{
  "head_dim": 32,
  "rope_base": 10000.0,
  "attn_scale": 0.177,
  "lr_mult_qkv": 0.4,
  "schedule": "wsd",
  "dataset": "wikipedia_en"
}
Each number is 128 + 24 x the weight over its row's rms, rounded and kept within 0 to 255. Layers, rows and columns count from 0. Numbers have three digits each. The size before them is the row's rms in percent of the matrix's.

# layer 3 attention query, 256x256, rms 0.0687, rows 0-71,96-102, columns 0-63
081:154104137136122085148145146110124139108148157107157122192116102157134145121114103148082111128132148077157122091106093117125132152171123157121111125148098148117118114126103124140147137153103109
075:115137136111104130119098141119162150116122123095122107070096150116166133137116140139158161150134087144079090152179147129153128123073128103104138136142143120142133163111134132169093118160149140
076:084090152105140115114110100078129122154130133149149094137139141124106143190128124155143162147089133153170150128111125157115123146126156162149100116116158109152095126160109153120117135135139141
084:157130123137152148051149127086153157154094117183112098153143112129099094132115112112131132153138127112118109085108163196078128101110110136151153133075132084141125068121093151096096075111132135
077:143127134147165124126123105126133134161096146103145125100139112103166106159121143136120131098133120097103087119097158160118112157128114106151202138160134075128123095154131158112103089154121124
113:140120122113131151154106177109143153112108160123143136134184149093140163147126173134086134129093138124097133124119144108083153124122116105121151127124113178165127116129122126130143136137176151
092:141192154149132140138138134135133100145134129077088174113176137103166116120134116107108141142094086097163110128138149086097125095125162141124132139163151132147151138139117094118123155126151133
102:101113151111124160120100152113096107154131140150162139102111133089103118156125101138124124123141081140130121176127114115137134136119148139140157135175142106158124157128095150111157117085156087
109:156136172106109105154149119170160130126118119160130137123161101164119125126188083088187106104094093093152139128125116112129148119127110153119147157134134122102158104085117111145149122123121143
109:118143084148083104162139121136103132165104132123112136101109142112099103115110124127163148106111124105129089153133142097138124099089157099122161153139117143127181115142116142121090107167151131
111:099136121140143081165125103118140108117130088125102149142143138100105138124122130147104149149122165138101159145147125141171104121137114083140104144130074156123140127196146119125128121101114152
125:125109116131134096150098137133127129107140173103111149138149121174145119139133135149188116128146150104165144129121162129118082170157158130158051132087098150158141137099079102137101172144127117
118:169089126160130122108173091138117117187145180133158093134130160073126073094135167100141102196132118127174120125128141093140115151121168164112148133125147115139162095119149115114085161145124092
111:133156159150149104149104158149166127115123157124103087134130177161132123133127105169126159122189146129187126162118160150122123114132152119160108073150149124098152131160091149124133122130103146
133:073158133124134111129170121127117138153191087089110157160085144106129154125133097111104112156122093123096091142145104126078128107093115125125144154175111107167095121157136130100121095139123108
123:144151096113142139177151147137146148171128048150113129174152131137139101125111156126105130160122165126100092140120156165131122117120131134113100139149144091101163148122093104157143115139113096
088:101154140143106081114121129120146112164111175151117133113148143125168145139097108142156154124106066099121124101116121107126163113096136164129119113154076140127152128114149149107119105161122110
082:121094104097167135163105082115115056113119087107160115093104085142171164104139122129115114123121134132108142097129154135104102165117170137095129141090115122099108139132082101162118175147125073
079:091075125130116105142127190140117137100133130177157184168130121150172146108117151152156132142107122151113147156140111140160174139131107114101095140187084140115104108106156099116103134128162106
076:115117122123118133141128158169128123114118147109088114151118105145139143052144100128134165147130141117123107129135117150119110112133124110114102134112125132150103123156108128111121125121120127
083:132125104095134136139135115129148143146160115103116070147149074148152128160147148108109144126143129158144116126147169129115145131144139129160111142101150100136131110162142109107114112121101135
100:096139151147062127146147132137103168134126160077145152105119173144132139117123173126158134125140160134097089140186159143177162114113086089116117127157131140115132139080157146129118120158167153
088:134133153146167107197143116127103111131116155122093142095128125090097132143144138115134110141080125086141127132107164122127118140131081146162131138128120148119131094104154150130117135138193113
104:113141136104118169093171100119156163181142119142078106106091183071140141141158149107116129153162126159129189161121155129142121139103182072158102157091096112112127127114128115129084120137147106
099:084088135115178137077119119090120103134122134134156108103117122098139121140115113103139117160150133117148106149132106143162092141115096142174143114158072135110158130135119099140130151119120084
122:099093123186157115113170139135157120124162167110115125113167112150123132140163136118172132104153115110135126102094178132106140101153142113111139142120077167144175140164153146112107166139122115
112:108133147124119116072102144127118146132085122132150125079080140124116122104134162149099182157132157126156127121151139102098121140098077103148149159152082118143136092121148120138150188155156109
118:137101116117143160130156098123102130168118179096133123135156143137117070107140146105127181129168166143128086093156123194139112096113134155145154164164140115129128117141129137133131093144123104
114:126165137133138104130115119076124130127117125151111102127107088134104151151117116083165110081133129153098091115145157162103153128099122119148142060140158124138092150107113153140132146146099147
113:113134133108118133152120174127105106138083069120136166124129109160120145081109083102128128159141159116099114111124146138135117112113156129127134134098113130081125074138135126146106089130095127
118:146131138117151118092127148133159112086087136083144108111096123116111138126042145100089053193176134141175126143124117115074147163128110149091115133133126147169091126177146152137138092115117165
131:128114074170127129162125115087122096121129081128114136124164126157130126187138142119200123129112113166131120120111136143140157139144134147107146156103149127174140153128137098089152130135122128
083:115182162103132140123121149144113129121093128125147107082084164135153172193165101123103133110137095112144099145093101147104140114114127174100142137143103149131118127108120097151142115106177188
088:150136139144121126114085095118093092163115091143125156105152122146110103172111132131124174148136115147127173113149133098114125146153178126117133133099107117145143119170138117117131115106128148
101:072103155136092129085090120119153116173125132147129125169142129116124104124102123127134112126106121127155122104128129141160113089155131157121105087134145088111113099145100118105113101121053161
081:145100164122090176098127092129144155116109105122127128136149084079099135136129111149058116150131144106103132115162122107096145120188104098113119115137137142144121134144142123092138114113140140
081:121168181121135143122104120121150135140148147112118096136108142074124102141118112127091113097132071114108116118112136127153109144105109143143138120146092120132108138152117142142112146100099167
109:149139143140100137135128138137159131156162119093153112130085086204166116083181126096115114117120157154115144123116113118105112142129113182128143109110124135144153098152126134095149130137177118
101:144101151112164160075147103124108123141131113142151161133096127116091136099152124104121130187127096145156090180162094128103112078167093119191110146140150171085094172096106116120119127111080120
093:086151165098135091119096103113134175132189117172124155079148161092121138157132137131094132102146137134144109138133147139143121139116140123128143148110119177143165140141170149142148081093148158
103:141130132137144099124158090108167089125095138113122142131116114180143130126134124114147132157098149134128128159112139117115119084131071095142156135145139073124116136126122159117137153138144135
098:119119145162107114156168097120111098125146125156130097127098150155094146100164129155157142114138144147137115146138123113159138145093133161129097175098129172083129178107080123155149134123097129
104:123144170090176140165146146137132152128131124114130092165120111146079137146108116181129093149128128144122138138161135085142092162115152123136165110086162104119118111137128101103144131121122131
112:159121181117137149156133124140195126118164130142150134127091094147164122142171124126174086117148151130134136180134118085124133153093152122134112150119113147130154173090187118100135143143124141
111:101165101119164145163141118115146155177140122110126075081106147082104153137137120108146141106106153171141098153129162163120163137136097141090146114097095141121125170172150132163153122118119118
107:107155157188097118117094150126122133151084171111170095136108151089133118116094114158115103162100106117112111112073172086103135135127097170108120091128145129137131136135096157164138110134150134
121:159108110142173150140111123106109156143084105157121110191119114115150119112094130152106172173168117099127129101112171105132121121162109111115135140095129118096141086139139095140163217104137127
117:137121153151120118099134106157163139112097121128104139144100101101111095126127105102143163104092080105143152145147125166154164105098166148134145114165138142103146099160175159127137097136093095
101:141172126123151129098168142160166125118156145138102093112078132102168113076161108118185118093096103112126099142140120124102113118088158106118147109110112133094137137083157129141105160154149123
093:107108135135132103116139107152127127139133116154115137110126130125104166142122117131099148151152161121119120119126123100132140156103148155152134168100123142149094138156103121114119101142138138
095:097133145112096116092133167154139144059107152134146140151093141138147122119115094080145096106100140116094145181111108106089153116149110112069129148127160137122141136107119142135137128129155110
086:130151127090135159175098159124125148102151108135116126117130147129186136109128093150192134128114124143107105140114141117137122109110118126110136131111174125106118104130055131124149081118136100
094:116120154091167071135119127085140146139155108138157138148155137180130123156083113147109124128136123129139117134090136146118073165116121132152144103105193147124134117163134104128130148144114127
088:091135125142168108140133171116153161137173137100111072151107114106092090122163135128143111120150145126090103145158130138119121181053116161112157103134104163148131112106153118114148104117157143
091:127170168118134133144107104125133121159098115141118164171145118143114095149178064110113140141095079126113117140129102140128124171139124119157132151116131145133121117161106125145137101116117140
097:125136138105153159106129107131117137136127158098147140112109110150149125126129132120116114153113107123117118121095113069108080136121160146145137170122140174130139086139119162108060149075136167
101:120118131129130121109140107112122130116138082132115146141115188119121093144194156100174139139102102125144087147144155129141120100127177133160121144144145125131138152145157127117109085087165135
108:113105126125109127084150103104104119173136156109111073110090174104142114132123148127125148135168157152110120123145115171099112110140169119125090126137125138103122111140143128133123173117139143
107:109138132107151156149123120135133132100142130160086119151107131139171103115111164145140104124118125137106095147111150146152139138156127126099148115148132107134127089115144131065106133123159182
107:122141159073145136108160088138154173106189114119133164078128137135112111121159130138101121096122128158148110137077145099112098112102135094138134110108114169144116091127113112125109092160157116
120:159132112140111143118190104116125126122143136162126113119117147092091122154118149159081158163138126125140133136134156180114133173151092115129152138090163157149113123175160137144115121140140123
103:156153100169169111176105136125124129115127124133101117163072153120134105094129127122106117119123134115109059146133097123087145125104160161149155106142105112138105107134121093103143146100098130
114:116082142124080147131154161158130123135126096143123156131134159122146152179110117161158107120137120165123111142164106131142099129117131129071134139126133165110152139147133135097145133152127099
115:149122095123136125154084157110131083143095116123140134165110140133144117161158149095168145104102162139104150109096132162134108094141145119128119119106104140138150148135114124098118163115149097
094:119086089116108163149120116130129111137151160122113100153086094098188149125145119130143111180120156128139100139164119113164108122116121133158117127148084114124093098114090154138124114130163166
081:156135117144105103144110123112149139111152121123119117152136101117098088154110133100119106100129096171099115153123118114075155187154122152115111123081143111152162142155133102113142140126075109
085:116096137129120140144122126142112108144103111084131135130111113128102106160095128137165137136151144128126073114145126136091136119161069146135086117160068090116122112132134121142159114159151112
091:116147070134157117171126172165100085079132110078136111140141155137102151121125157157134118117149145096150166098102159109083139114135119133137148139108153122140105202123157103146135123143097096
086:102079131086099128091156132099118126103133140144153139174110130130127137172129136154181113132125113115161126138132108171150161107153111101141095150156142143127102129105134125140083087151163176
095:095143093112129119179139121135091115111084124088115140114150099136188170092123110075148136110161153110135138179122102089138160151118147125122112134109121141099178104098104136122161124144104110
087:134160120133125149119133104112109142134111117071137119134149140112093107134155183103125144100150115125088166123161116167123099143145105103140135114134140139108146131136100124100147065143093138
099:152148149146141140168083125116122122167125171155158117168134137105052127132112112135116147147140151141161170072108150105101077112124101119105127141144160147104105169103122155126080085131136177
094:117108117100111109142124108111059179089111140138158170115104103152147086130122146134123108134103151110109140144150118105077153145112127108149119142136088125121111093135113116138106166091126094
082:173149127117137151127103088122185097140116123140115096142133105116127144116129136055128141119142193152175127116147106111151134152156136137096154119104147103124159173172141129148127096142104119
084:058133113164119118141136133131115076168109144113133166136139136162107109118118113119172116131092138114130087102126148117085118122175103138126094091150128137129142082091079159153108111129157140
082:126133135152136127131116123133144114131103113092117176188147153138148080114107160150103155125143129118148132135082106108108162111169117094121117154109120149135144145117131136136139153146127184
079:129103131097097117132131119140118147083125123133151124177129118111100149162169101151143117144132144114113125099133140105130115114122132096111123108177089102076075129122142097133141137173166134
084:136085150079169120166140127087134140146133154108145147120068072120143150143128107124149115146129126116134130192154112159125122146127123127114132099090102094099151109132124127090102175108127155
081:117151179138146127092078144135126145125100100146135141110148170096069123171163097164074150159144138145133110111118097088136128128147139122143128138094109125080118150130147085100134098150142160
# layer 3 attention key, 128x256, rms 0.0653, rows 0-38, columns 0-63
092:158073123151104166156126110141139120164141052128120124140114142114089092152141138138107155148124153097113172117125149126113166162116132123157134108105125114112089128121130119092174123107139147
100:109122060163137153120143156111070128131091181102111144135118146154126151134141161097186084104101140128110142131161097175127090127175134145143155115118107109108108117101147131103132113131131119
097:162118146122143154120126124128142127143123112131113125128117159111121107093132168176110100147143094130147153122170104122149117168121181113190105176094109093138134179095140133134131136128125104
093:126126151142141138167139136128116153136138145089149165098131094135125067123140128156155084108109119143108157150123171114134104155127104129107158110102123137124146129159108093149152153101198108
103:124107123161088117109134136076144109147155099170158147129139116138119128144156084090095101125080161129103110149154118132113154085121141126154144138122094138143141113129118145127168140109167080
095:161137115107120151123114136110110156111124155126124105135064087127151155122107098190129116113148126122175104122116137142160134113137124130115134125155137093169117126122180127175107117097052110
108:110123106099150138162135118139161081149139137156123162121084144168141111145075148064137133131118097110135103174155162150167173170109135155117152118094117137131150129150099121140115127123136138
100:136146137152121124140138132131081105183166137128114118136151128091114072136090112128126124103115144136141135139129133142099126092076134155151145110168132112139138100176119154140160171088134154
110:169078106127152151144155108169146112093107142120155106113132123158194122139090134141173123123145108136123145134122136130144125110140083152117093104121101134133164148095122098103144138135103145
106:135134138136139126119123086122157151120109112092134140139126131122129129124114164109155134166125119170114100153124109121134129158163101112163111158162092116181109147083138123136122101142111150
101:120123082126136147125113165118157137168158119106140136124094131115175101164137148116105159114150115131089138143114111152128177127110145121164113111164152172119123188120094146176122153140161123
097:127166143106097124096143126151123142177120134114114129146113147103121130145133039114119107116141095148112119136110113164162128133127123141145162102131143120148115065147094107117158105163190114
098:111140142093127146168098147101172116128132133124142131151139079110121137131093158170108129125163141123180126135135124127156135128112183084156143135128094125130134120101136146105160142140174165
098:121146124114199086106146102116147165153135160171120149141138089133082126121142158110095142120130102131120075143120136158105132149140101134138094148135147064149150134130173142127118083071102154
101:119143113064163130145175157140112092124111121079115143147137105187117129140138160160151083148113148096156127141155141114122134135096096084149135086130087119139133156128126132085171100125134115
101:126154145128171133105084096136116105132087108128075114123147131125103125120095128119148135097126103148159160098135111131120111142099159136121107137121120104162135123144116127110107122159139119
084:140126114137139131153122159122076139126120131124172109106121168140123131153119138131125149103165128106142168172098085098127146144142135140103142114155124107128092126134141142108147150134122080
087:112150155081061116134107136081126107173146097130101125130139093088142098095123129133116121103113118142144144122142131118108097132141110111171127138146132155153134127107152101115164095099103158
096:137144181149178115136136124149113117139103126115150092127153120126152124131124126147126127138100126159155175117130067072142120127153150152134094099116144110124114153117165121098133120138130131
094:132123113123138110128147170160119100118114165106150139087097112099120146158091120073122105169139138134129148101110105131118146162103114142131083139120095136141123143086157062128121142119155130
101:075141145146096145145137125146138106171147144134121157129063088126144142151149150150107112090164111107128124112155157107144128118164123080114128128110131148092105139138148139159170118115111150
104:108102104148117135132142139125098082115106108111145158143127096167120130146149129155133100123108123126101134122146089094129121104158129105120074136140064106167127164112132114122123140148096133
098:120125108120087106115129121114142125168153102137122135141153182132125096085146081103145110101122182126103121115140166152130137123112164130175163155148152118174140118107121141107145133101145101
097:096147136114102143102148135106134093138130110123117120130167136106152100141182155111103168148126116154128112152165137170085131127160135152160191099140129082158158114098106072140169136104119159
107:155091139139171149122128111150129132108142154109162111121124085152135135117147080129203124144157116127149174075090087118146112116161144120123128152171130102124140142106136131167125154174111153
102:116142112124132096107149134114086101106075136128171138157122127149076117096135126113107078102108135113170135189104115127101134143083128109146163142128157125141107166112132131136150181121095171
116:123101104121145137156181141126082135100144134146125136106127148120135163144132128137192157115127114130122154087139105126160127097153124140134128103136118128116149105097092139125122107165105115
112:135132126071112151165135122127140110103140148137138084134122101118130159133102101140080141124131114149072152147130135139124109143140116118121153113108130105123139110097095143122128086146128175
105:134123119099141136164134127113136136130129101119124089114135117116165170101153137120043108110109165140094102091129138159109133135090109122147151117115075156138190129110109149125156142126155125
103:150145172111162102128126169119189108135109141119141111139137117105088083140126135129062130143108134112160124111109108144103100125117112144176113141172125121173127120138134108137119156119162112
102:138112140116116164085091166143104115105137099151127100121122124100088125165116100127097110159094126086125122132149146133164094144133129113131107142130123129162123102121145155104107087117183131
103:140095098105131147099176109159115143122133123143125112137130146144117152125110148074157117138161134133147130152147130169104180146139129109106107111168144102143104153122141105147120153121139117
089:107144115145149116106109122152133138173111115137126116094157127154093142121123121080160104124106125153167092157141153080105125150172178115153111137117128164139113168114153110102135119155157077
095:113101145087088129117124135113135099188162137118098166104171124113105153152155133138121132133158104139144127119111141177131138097119107140164110135139081162129138104132156132172128078104116128
092:133119134126097095157111134152138142101098139140114087137144172114098133167127132135131143152137127111131125131126107096136147137154160151121110133072103144140156115141156118122141171117102114
090:136164146133144147140163085124138136105141158151123144151124145116145140096151107104106088118106127124117152135123132109126127121157128114102140158147123106146107107132158123090155127138166112
089:142140143123127116146107152155131138072080127117132114116111075150132143106082144166128152094096089123137135086109122102137115129127126088080135141122137095185141160100093142127135178137167097
088:118129126159121071150175111093117114127145117160078109128150118148119145145109160101111098156150112091087061129123100129109092127117155170145179130109181089113115095135153102142121089142133110
099:094158116154103104093137165132111094114120133154109142125145199107113135123120087091160124105136147134122142180129140109148125086069142123131135150112147173159068117140151115128093144105142118
# layer 3 attention value, 128x256, rms 0.0553, rows 0-31, columns 0-63
107:091140129083159123128113115125109121120126151123126132115106126111092152139134094100094141123125104111120142105088136083154147137082153194124140143099155157101162138126147167155118156157118148
097:122132099139151106101166149146142152137134149141127153146138117108132146121145092119127119154159158110179197152146103149130106131131153120129123096095158142099143090150161157121169121129111131
102:104112127139113107116107114159091149151110167131126127077124112128144123134139129162109093111155137121120108084137109137162195154128169135071155162109109151090152093136129112136133113125103124
098:120117113132122153123137100145128111137129124100109153125150094129164135111119108160139175161132137161140159097146088146127188119117135125141120118130154157172118126159089109133142135124117128
106:096100106117124154165134169133121120131099079120112122110110097145129120101153111149132137093110135139113124099114116129140168135136074102137150100128106123122154154116121104179138149123111119
105:162148155120096136133109160068128082131144131155084152162134155097090126126124096103178150139151122124120127125137129148173165136114098100120143151103149104143082105073127160138155133097122092
095:118110136132160106102063151120104113148111107113104122126158137131157104134155126093112134144151108127157110089097100136091082099108123149158144112151150122148134127098182093129133145146144169
101:082125121128136104086174162125137112115155169103120144120078119103158129141150127202116123123129131155137131078166170142135097132114083166131138125146127132145127136114138125148096124145101089
094:152159158176104135136154105163149175092132165106103116108108151115127084139147095165132130107110092091104094136191121121091101096103142069132137101133127132106126133123135098141154102101129120
095:123129122128132152118120088084109122132107140110114089080136082118152162137144052129116108139137109143174113156112165141102143118156118083166126141151138164129134083096132146138157122144121144
099:149154133140103171122094144113096144150167135141144073103111138126103127143101119121090140155076091144110161146107196147164126103118135144086123108166133151116121128147091094109117115134107143
097:092101114097151130111064124099125118161136090098079154153111153108137099145115107144158103103120116130141136131129086119123155108146149131116125114166140144164164169111127107086105133111165145
106:138130090156113123142157134136112179120104159128106152146085155126112137132088133158122116123115112118096123152119106135152116173149130123088166132157118128096144099094144118129105125160137107
098:090143134104116082110114120086156124128117124135126104139083152139109115099140104124118089124075115094164128112151097143101150115180114141143105126098120153133148099121102130126144123130172171
091:109090118128141134119118118129098120112152070118121142092085075141109135114151094113162137074184123072153106164118098139128100151090138150149157109135105121080116177174112125141092128168171099
099:123114134134074142131105112126127140139146124085158132111156115132155112130116144118093184146116106109115152119145119128151105170111105102158165122139197121096113086152157125137122152138112133
109:127101100117121130124100128095090162165164162088099137144126149127155147100136137155103150158162143108116118145119088089111125141101097125173158101102131178141092129132081095112155148156122102
103:165131144140119099082135132094074158130111133105118141138138096128145099111180154113138164146150097129183126114118176152118154135110102117144126157153121138125119149089090090107143137081166137
108:143129111149122132144129107200146105109153128109127166113113115159121129153119129134131160151119143124134144131157166055097166143160105154115132116121115172143133136082127102175127094128168120
101:176145125127110118126118126132103136156106118087103122129121158105103161087124138140140150135123117119129168152132148090089116095140134114165072100106156142064134114115130106114063132118162150
099:137155131174075135126122135119105096120099107077158147148114130127141145133127157111145084096103129123113197158161105100155083103134120094144116140132103152153135168126143123144104118150125094
096:115131137132113104096098106109133101091100131157143164129138144145139091134190148103107158160097155106156132112158187116140148108128155117129079147149164085139135145170131127122150090138146114
096:128101150120185146148098159127102126114132121124165143167112161155106132134148107121144102099049150165114149116084144096143165128166131117123148158122111135145113166102148181144152132103109134
095:092155145134145118141159124192143134141093136126159116157109122098125142154112146117124125104152124123194199123159126151123111145130117114102130149104128085139133139140128136142108147132145151
095:124113115093130154138156112107132136150121147124213126094148103103108099118111150107161118128136097119124131093124073098110120165121114116139124113134145122131107121098183119090146122108102150
101:130123124106164161064131128094124113116142157143112112092108179090099166090109140101110110134123122153112115115151162118129130094137124135155158163140140144119148085098084122103123098171104159
093:111097104116137137143137103143122117146117125173151119115147101151114166158136188153123162137132140175117100125149118146173159112134092069131168166120132131112086111129155151149163103117133121
095:124165139112156116150096162163137098119190132150112105156141157149149106131148107188097094157107072123127123151140132125138127129123161143174136129143144120136124097104132167085099093133149157
094:147086091138105127099145102141086099118149111131122107168124145191121113090146116115126111134097136130122143102141167114135124129126181139093114150168106124124190113158130144161106117142117118
104:129138087108166114131114161140137143101122105132120101093110140144133133154124157136128130126100115133121159108148127169099140159110153158141117117129140091115160117082152128153108102124139149
105:138138130144132103125084122123176108092099126170133149147082141126119136139127140123132131136142095141154140121130190172143127084148149064143123090158189110128135129130139131155131151147117135
098:141140162115097153108124138074110130186126120132101136132109128114137167115121154153116123138166139109183131140098092155102125148120172121154126152154125132133120125182108110158131116109095135
# layer 3 attention output (transposed), 256x256, rms 0.524, rows 0-63, columns 0-63
099:140084121146081140098130154076119144166161175130146123132122097142093146095112102085139150153094112147165116134124147121115117101150138126130151139150146102128099131139138114132156116173121125
097:129181130106127108129125112112122107134133101128110109113133127147138126122132133140126155145113081185126116105085123163122120103116143131086161140156045115103113166145156136154102155149131141
107:114117112157095141109140097101140105145105128111131141130159155135116091145130136133217134150096146082174149128109163110123083119148127140134083105129127106122139153161143137137151096147128083
094:126146140134130134106169097141114124135147153154098110141156145124144163146162116114102131113160152118152130130122178137132134174103104131163123110153162120122123111106136156073105116152121140
100:145101125148133127150122121130130084125102171119175149052116123109124122115136140163117139172131145092138107095053127091134089129148140157110054142135124118141135089109117157111140135138126125
105:162125122113157204138137076174109137152105164153103097118111113207146111146119111116147156118124135144139103087092139147095094111146126153159114073156115137102117156168124112119137145135143124
101:098146107129145159178136107097133133146146153142120138172119130113125148152137103138106165146130151128095143142131138088140153121125122148112134108132080130195201115122100133136185142110120145
102:132115120131127133116141118098120128133131131099112082115165082099111106084149129128129158128143117093131133147105128175152134145169149116092098173138165103123141083124116115140173134135141127
098:156128120183087121153082177138115108147116127095127137096171110154135160129104148107173077103161162143134126119120118128163126117167100153069100118158108114144110098103096174136124133096132138
093:114172103143149088181121096159127095154106153119135133157161134133143133082150147147135132151124161177089115156118110116145129106094125144099144123090141094084149140131130146127151121127129128
106:149131132126165142155147126107133088070098141122103099162128154140141126134073123109185087112135133107089146134118141138122091134145122124089129130119132149106163170135079107136119087159109110
103:158122104080153152144131133128130119114154111152148125146140108162168116181133152143122146148140138106177112118158172139128127128159139139118123129138096112099163108123114109113136170143061113
107:130178163119146098099127146110152103129135132105133175110151088137135167130115117105149144208140159120116149152071150120067154099138159106109087137104104124141158154138135127138134113142139156
109:119130105119136136127151139141159109123151108110116141107135094150149146117117119107113160172162195161092096158125082147141152134124103140097158173149074115098134156146126138128141162085167105
100:105158170174131133080108140128146142085109119172112107113135125122095180104088148152132109176152137117120143150142147117106169064140141119068113149142138129171123133151157143108160163081085168
104:136156161126160097104182143124088106107117112146135134117121152148141114123135098134176091146154121108176121129087129146110115148187154176120110145144145096143114141116137149128128113080109124
116:121117131094145121152128134127123069134113116135095124145125138143119099125134125122135125130164107126188132132094158130098127160120170158147129120159130134121192122146132094141124153139099145
103:125172151123105115142134142131127103101177142088150105090106122143144186105097107140121119140113135087154104141126071119113116126130162116126111099142130137114143144134117148150116101156079131
109:146119181130174137195123125154149101121131145122082106104133128112121168150115131080138084112124110120123162123120101110150134110134087125135118117089109141131115141114149132147154146119099093
104:087148104081145117152147180171151174093095108131136099116166122131100123125117161142142126137158072109157159099112114109137131170164158096128149137119107142127139136182164113146147164117086141
094:117115098112126107141147141109082102126155111177155149133138131108142113140131159121114145140149117154105100106153144106122104100141110135093112111142130121114105184126176112127113113147093103
108:150117102117149142108096113132163167120122140090169123149121145135116102135122133145120109105140131135117110119093163135142153108109111156128098108130117114101115173072159111134141149136131146
095:111120134150087139092104142103129152110139109085120148121104089131129122137073092114126174121107101084098126110145112170143083079114136088153131155163088179109122131103129148113116133112122126
100:107170160156114142085163161083185126111132138123123161082114107140143144110142137137099166109113166133074133164123108118147119106134131115111144138097157112131076108147099086127112074146152152
100:142152138085106120134131156126130092114113161143097152122172136115137145123094119123081057145113134121137102137106107126138135098159167115105130124118117150138088124150129075129120136169165142
102:150134093115088099149093147124130082183139102126121152129115044125109151150140122115131126111108132105110143140141115116113099146137125157104141094130137072079140127127101114154146151106134116
097:148119166145117144147167118143124102135098108110150126119141121123106103095119094084091117129159111133113168142113087184126161150146149135107110121100145121123116098122132147082120121159134131
098:124105073143137152120105106107143107174147108100118122161108095154109114140118146115159163119153118097121150080159142094145168149119092122106141171091095092134134167106125129136108103135142114
092:116149107149108118138130138137158103123106138126127119180121151109148081158148126125174168116172141151152142136145097145168153114130090129130198068100130117118098127106122155146145145102105097
110:142132110106058134066131115118096141145143147147106143128127145097148127128123088109145120102109114135134144142138184082146109175128139096146168117128124093113127132151150125117159150145148115
106:137106148113099151119133090091123132147113129086126110157131122107130181129168116117110149111126103103121123110145116168161108136114124142110127144124125148086151109122113085125119109100126135
094:163114098111139132138122116133109130149116155144163138123126156156134133085147108143085142113114099157078115093131173135147140167127125120147150148124132098078132118119135132095137114110134108
117:143114108139139101166129113158141156129117109110105159165122125110148149135136167151047091141152164095057101152155114096150099135130121129118076118103140128176128148100103100133120109096137118
094:139090129148086124100112131131142128086110102091134119148103122101121081147116137099170111149151155110122091107147130134105110114165104147135089162139141122110142098124092102089143106115126116
101:127124141130195134164131148114150130147164169138107121122164157147152146131179129109117078132136149149108091179141103108133132105155123096121143103103118128110103127119127154146117137104127170
102:134145106162101121093136132098145104105147153128158175125132137149099118179160130140136142154072163117131152097112123160146144121144088086156113130109157124132088174154134126145122110139130136
115:124137137098124139095143114114122150100195082170091180170174140161131146138132148145176088105135112148172144126116132120086155138121149137158151139146162108125092173134158069141097115121104107
106:134146121133109096149114166109143167126148078082094129164144120092142131132118133114152074146079101115116136163173082147126158105080134125112103143148153099083132090155128133129115126096142127
098:184120163130120102098164169154129105105133147144109127111141137102135111169112138148117087107174143151122109135144124169179133122140116093126113165094143128088077166136144136145095151158166099
107:108147147144088123131094128148129133152119115131152141122101120101125135148094181148153092115150155160110132101149168116122095155095158147165137113177102126176130151137102116156096122120132167
099:092107117101162138147122122103141140124125135160123135112109088119111148124116146137162185125113150082121124189098145068109118137154152176153106119124122131126116100125124130133109117135091115
098:136118136089134141098107178117103121095117156146126118119069086147148097183118115119094152132116116082095152151107119057104123147140104131189124170123106126173093134134159149161080171113140107
093:129132158097132108073137159147118173153161139126133138103145119155146082082148146153068152121146152139141108147142130138096145162174147119166111099144158150119067154145125130148103177130144115
108:097156140149137133107123115137118180104151137107107105127161139138137143090134149107084132094156131143112107119118131160141103100102187117130112055139162166155076145160140106149116103109173123
108:115111121125123139152165141161116138127138160142144117141110156165112124152113139154093139091109118121180123107143127155158118143123130147125142115156137089130101081127134137170113096171089153
106:124143176155123142168117118119129131101124130150122131156147148114090103116137111136076108112131071105147160106155163119131126119170124081113121112117132089128109131135140132113109103179144166
094:175115116090138119152120104158128136142134166102150178163132135169146122154146116108087137078138132144122111157123170142143121133099102122185094091096113109112114163137137152105100122177135102
089:121127109112144129141102110111150055189142114099121123128119103102149104146163157147059130108092114142069141152170121063163177117139088113136153128116134168115145166116099130100145109141151127
108:111114094192090119112131119115174161162148142123180087138111068113113151123102150167083151138106139138091118149135120151146100120123066143113118136088119118168067102123113128120128107123150081
107:124109110111129180150099151159112142123076138136120161121159109131113108129129156128239126128142132122122151133089149141160101079111131101134116141163119144105112117142161132082116145096154112
114:115138142124128136110159126100145118138114156171168140142162144138145130123191100149131157118160132126184113101120144136134120128135141122095140128126141110171157127109098148136090125133110155
107:107162124117124070149164159098149115110154151108120122110099094140166124166099091142040132146089141114124071137103142141129130160073102151131138130143125114156114082100084108098119147107168146
109:136138144132160136144137116133137127118137115122144101124118101161117136103118084073151127106142121114113143120110103139144159136084160150146112097119147153174161119126090153142159110128130166
103:115173163118124096114138127149085072146134128136131111097138131135132091133131112147091172130125138087149189149130072115122122142147120116112167135134085097129153102128099120128124127141109109
109:113131104148125171123116102162107148135125136149127115077157161148123085081148099135133095126125115173138122148126158129132165114136126156137134093118161104116137145157125079132117148126121144
103:148136115111157081180104117148084112156104159073164111156137105060125128133121120130107104179154150120132120100156100101165146195141146129164125149133151125087150094105161124124151172113131090
100:150132128134137124116115124111138158144131114079109103149135113132134116140153110145120126123128116108131154159152152141147141150124097177129110155137135144100197077186141172120132148083155112
102:078129149084128126076183108110137162112080167144168129145105176119119129140135173166101122138143104142146143102135102107132122140133108084116127113144102171148144110115173081097120151191157117
096:131115153092156109141143115120128126118136118138134129138131154128121116125111153149201142148118113121132155122164157134113103101158122110103122137116113153142140134124176139161150111133155160
099:115079140125135105140138141165142146130131174125137109104138128157147117121141098153118101120182119115115097116169142167097088115130127149176127132115161067102156104131130128129131127093121100
106:133128139073157139128139081116105187113127094149117136120129124159161169117129169096153096108118119107175114143107142095053106125121146122118127139128154127133138141129102102133116081178116180
099:122128129158160138144151129088137169115104111116156117143149114137160122150130128156158133105101122103120123137107124171138147115108117131127115078114105163148116122126115125111089121163152128
104:137124110157116100152140144130120123095124114133105128118103117108090064129115177117209132111170118097131149182160111116112102117127095144129130148128148099167105145129139145105139156131080092
109:104123123123107135124092130147134117113134143119122124160143121109130105159112156099131117148102159099135146123152112122095088097113125119125114115135151153073117175095151153125130154120093129